config = dict(
    n_kv_head=5,
    head_dim=64,
    norm='rmsnorm',
    norm_place='pre',
    bias='none',
    init='normal',
    init_std_o=0.0,
    optimizer='muon',
    lr=0.00209,
    lr_mult_o=3.0,
    decay_fraction=0.851,
    decay_shape='cos',
    batch_tokens=131072,
    seq_len=256,
    dataset='wikipedia_en',
)
Each number is 128 + 32 x the weight over the matrix's rms, rounded and kept within 0 to 255. Layers, rows and columns count from 0. Numbers have three digits each.

# down: layer 5 MLP down (transposed), 640x320, rms 0.0747, rows 623-628, columns 160-319
# gate: layer 5 MLP gate, 640x320, rms 0.0775, rows 624-629, columns 160-319
# up: layer 5 MLP up, 640x320, rms 0.0814, rows 624-628, columns 160-319
down623:111187172148181079085094200121106135152110061119112157071118127124086127113129169130161095164148120129169124130096138147129126167157143161125175158126126145120092065153069197140126104079130135150121085110090132131087114114107079141198111175135194142155136081117129134098087083124124158153114118105086167174164121048182169151155060131138115164112146132154171051166136168100154155107134079147046141165113096129138106135119070123125104126110109158100151121094064099143135182125154158
gate624:110149048113114114115125172160165109123092120150161117117165140174119130171109132110136132146055146198164154149144160112114130112190103111166059113091078103118195158169088142065148109076109141052128105121104119133128099109157095121148151187109082121086128084176170187134166216139113099122115074118141082111210139159194160108142109191137165152172127099207103140139110158123124036110093093079156132145079107109171123149138157109168161125145198135100141124123136094183061145127155139
up624:076100165173157164090098042112080111172141153155116228120228149113109091094082153076135094174138090152113085079177126172175104148127178098155136158110124079144132156127138138155094084169136124161142176154155082118171133204111142101140146094132124081187081088129102030131121196190133095073096161178119117144150128123104106116157112104124112088162127139117179138046238150147113178115089161147102102149118112080145118086130141048132107132145174114100103174111105057142106159073155133
down624:152055138117150076108145207073114096123098098147125129113107105044143106093118205103141045112112093149129110138137142109108052165069142156092156127157155149160160139192106112145078088104117161135181206138157093107111087127109102146119064129106083118090105127091171162140137117096165108093105153144088168115139077129109129133140175055136156135112183103122127146140181143149124121107132198125168120129111120110094080114146127136158123137137132139149094079138155158163099129135156123
gate625:083132079138153098183123129108118186150173060102174159143130126155137101149139110148143131103190090147134163174126105158150140177114113141120094093158129168126133145052119157132153090109153089150162184109148133228108048115137085127167125124099117124107123116122156169141149137136132113101136095187085132131135145137157141197124118094153134087104128128107130162158120150174118180111111111107159094067115122175093157163081114109113125110126142162156225181134027104107121126133155154
up625:148172152250178160121063102121082150113135121125127126184192156109095159076105172172136173152167172127131125197136144114096188113113076087133165133092086104146113138052173108074172096124085178065134139125137113095134088173138228202169128060119101159195123171141096109064142148111137164133124171125123156095085149136131095185137167171203173167186193072097080096179184186160142092146125137117117091089132165140124106129135142111135134186141234041102107147058089124174160127104099100
down625:121131085145154187131141093168173157092117129156096113068133038149108100155108161043112094137119161185125072138119195152144094173115203157159093149120058162078097150187134132137119075152118198106172175104087135103075115214123129135189157070066099121200165157132083183126161103116086166069096120063153100130121218061152125178114220138125139130173144100142091162151136135110111167188210055159157073065116120174125128108094094172020091138209122136113103130101137135150185140114133142
gate626:164064117161100099149072146109165136026122082118156073141118090136151124151139139134141191157125094114108118146154152131132113087112087178158074102114128088082080098075108133193134123146152148168126150142129113075155134152105087103159062141161079110099133125169090093140195097144146093139131106133134097039114106102152145092158121175123110143110119115146242083162109130092122115139119130162112111091135167095126149190101147122153097128155122107138069091132127107132140104127193168
up626:155139149112156084102192098151152117105132141082161141130127113158120101202129149112124143144126069165082145123087167133109120191129111137152056117115149151171082200126166091106129117146115177126131145148110063121131144140199132110152077093082098140130094201133133127182128160128144078141169143182155052170067118139162124069106126104084112088178140120033143165115103143139079141206140116171133124121109092089153111142102085103109108148152154138140132135100153121167157118141151129
down626:114094089163103180163120159129166124171061141093070069089135171099175128118130114094139152136072107122162114109115093069148089127156116123131177148118112160143161195164138169146087143131077160093084081125111145144133140099113131147100162095116119119111060096123157159118145141115110103119105096095154143206127112132080127103136107170098127221147095114113097108106138138142109216122142132104166098113121164130126082161187133105141139143144121116093135156142092104080131143107081102
gate627:158169174131125101097091205108107123143139128082088058095140107145090166097110150159104114126125176112100108150087078134089156130137098046190143132096104144119072070044152111106061150114147192107116085159136139122103060116113110072124119133163084117089120125123064154151145145159110100077136050110155162169173158128112107092128165142146113118111174173094140130132147094126107119161132096118104139125154060088164115088141066064132156083142120138110148106126095185137108152080110126
up627:109116067110134079072081109113121173109142138143105106102177106137166161138126079120126091140122158104116162113173092109138131158119134110154128203194108119135158119131158083154066158147091120067158109138145121094144143119163144119096118171131162092152135137123080146160105131116131098135087155101096119103090094127121155170166132158129121139096178116091119127194160143161184133132131141164120182164117057182190152147151154126114149101115153143101145196097115139171102122100154143
down627:162121089173133091158125102089099096100142119077173098195107143150065147133158166091100136075109151139137140149149137108182098102111150109115181140153172159123180121163168149169113149125083156121129175127108111125160103137121140045126100154221155125063090164128067157128172164114187128091102088083124078126178106185176145198124134127115154162123134063107129170144134172184123141128101143110177153157124107187198131092065135107104153122126140171161171172173168173128162142123204117
gate628:108193126108144213109205125134040156080132120154149142126121061054072106139146137092100169164122183134196064153132154129123121152182085121146136139118113154148193067151088094114124141132140113103175143154175153148138175071092135094118060088156181102074091154201111146099076102156086118048037132127089120152075128185143066046113123104143148123088186110149197097124147166138085107195083140095178093151096101100175147141136100084093127141185152205193148098095122123088116180122183157
up628:139127109149146136213100097161154074161123114116125138099226143187127100113145120142122154105134186085083083138090126057098033128079089127143113108109158192107150144096086121190097136111183090107185067172087199133109152176102081096128142123119145176136119091128165114138138170107190143134139094097139159145129107078131064178135168123102138118084142044124056188185171088144053158113193158067191121153070143137064146120097091143143164174127165120137093118105155164089133129081149145
down628:165135131124134119140130133137135103156123159134107084132132132110107184130078137154141098149142156142107176110090140079121166153141128120135148052144160125163112159121174206214132104166095083113064148118088087161118106175139157141160138085122137107105118115129097139158199145086149106145126135112137156088148040151111108133065094084120095089154051088096123105112136120086149125149062089112149116160136148160166109166135191118128125094112126120105136098090131122137111129126140114
gate629:130146124148144102113166132133116105073189096132151176183119074144068109115146109154143141074114145101122201119098115158155096135122144111131201102142132077204182121067114125127182157139119156121084155140156112143167150100085162106095131142158181150157207142120167147105063142133112094088131145119109175101117164118194182139109108121132115144105106146128075116068106126072079116158116115148095098107136177081166141153114084113072145134123134111108183157110117193112121137190152151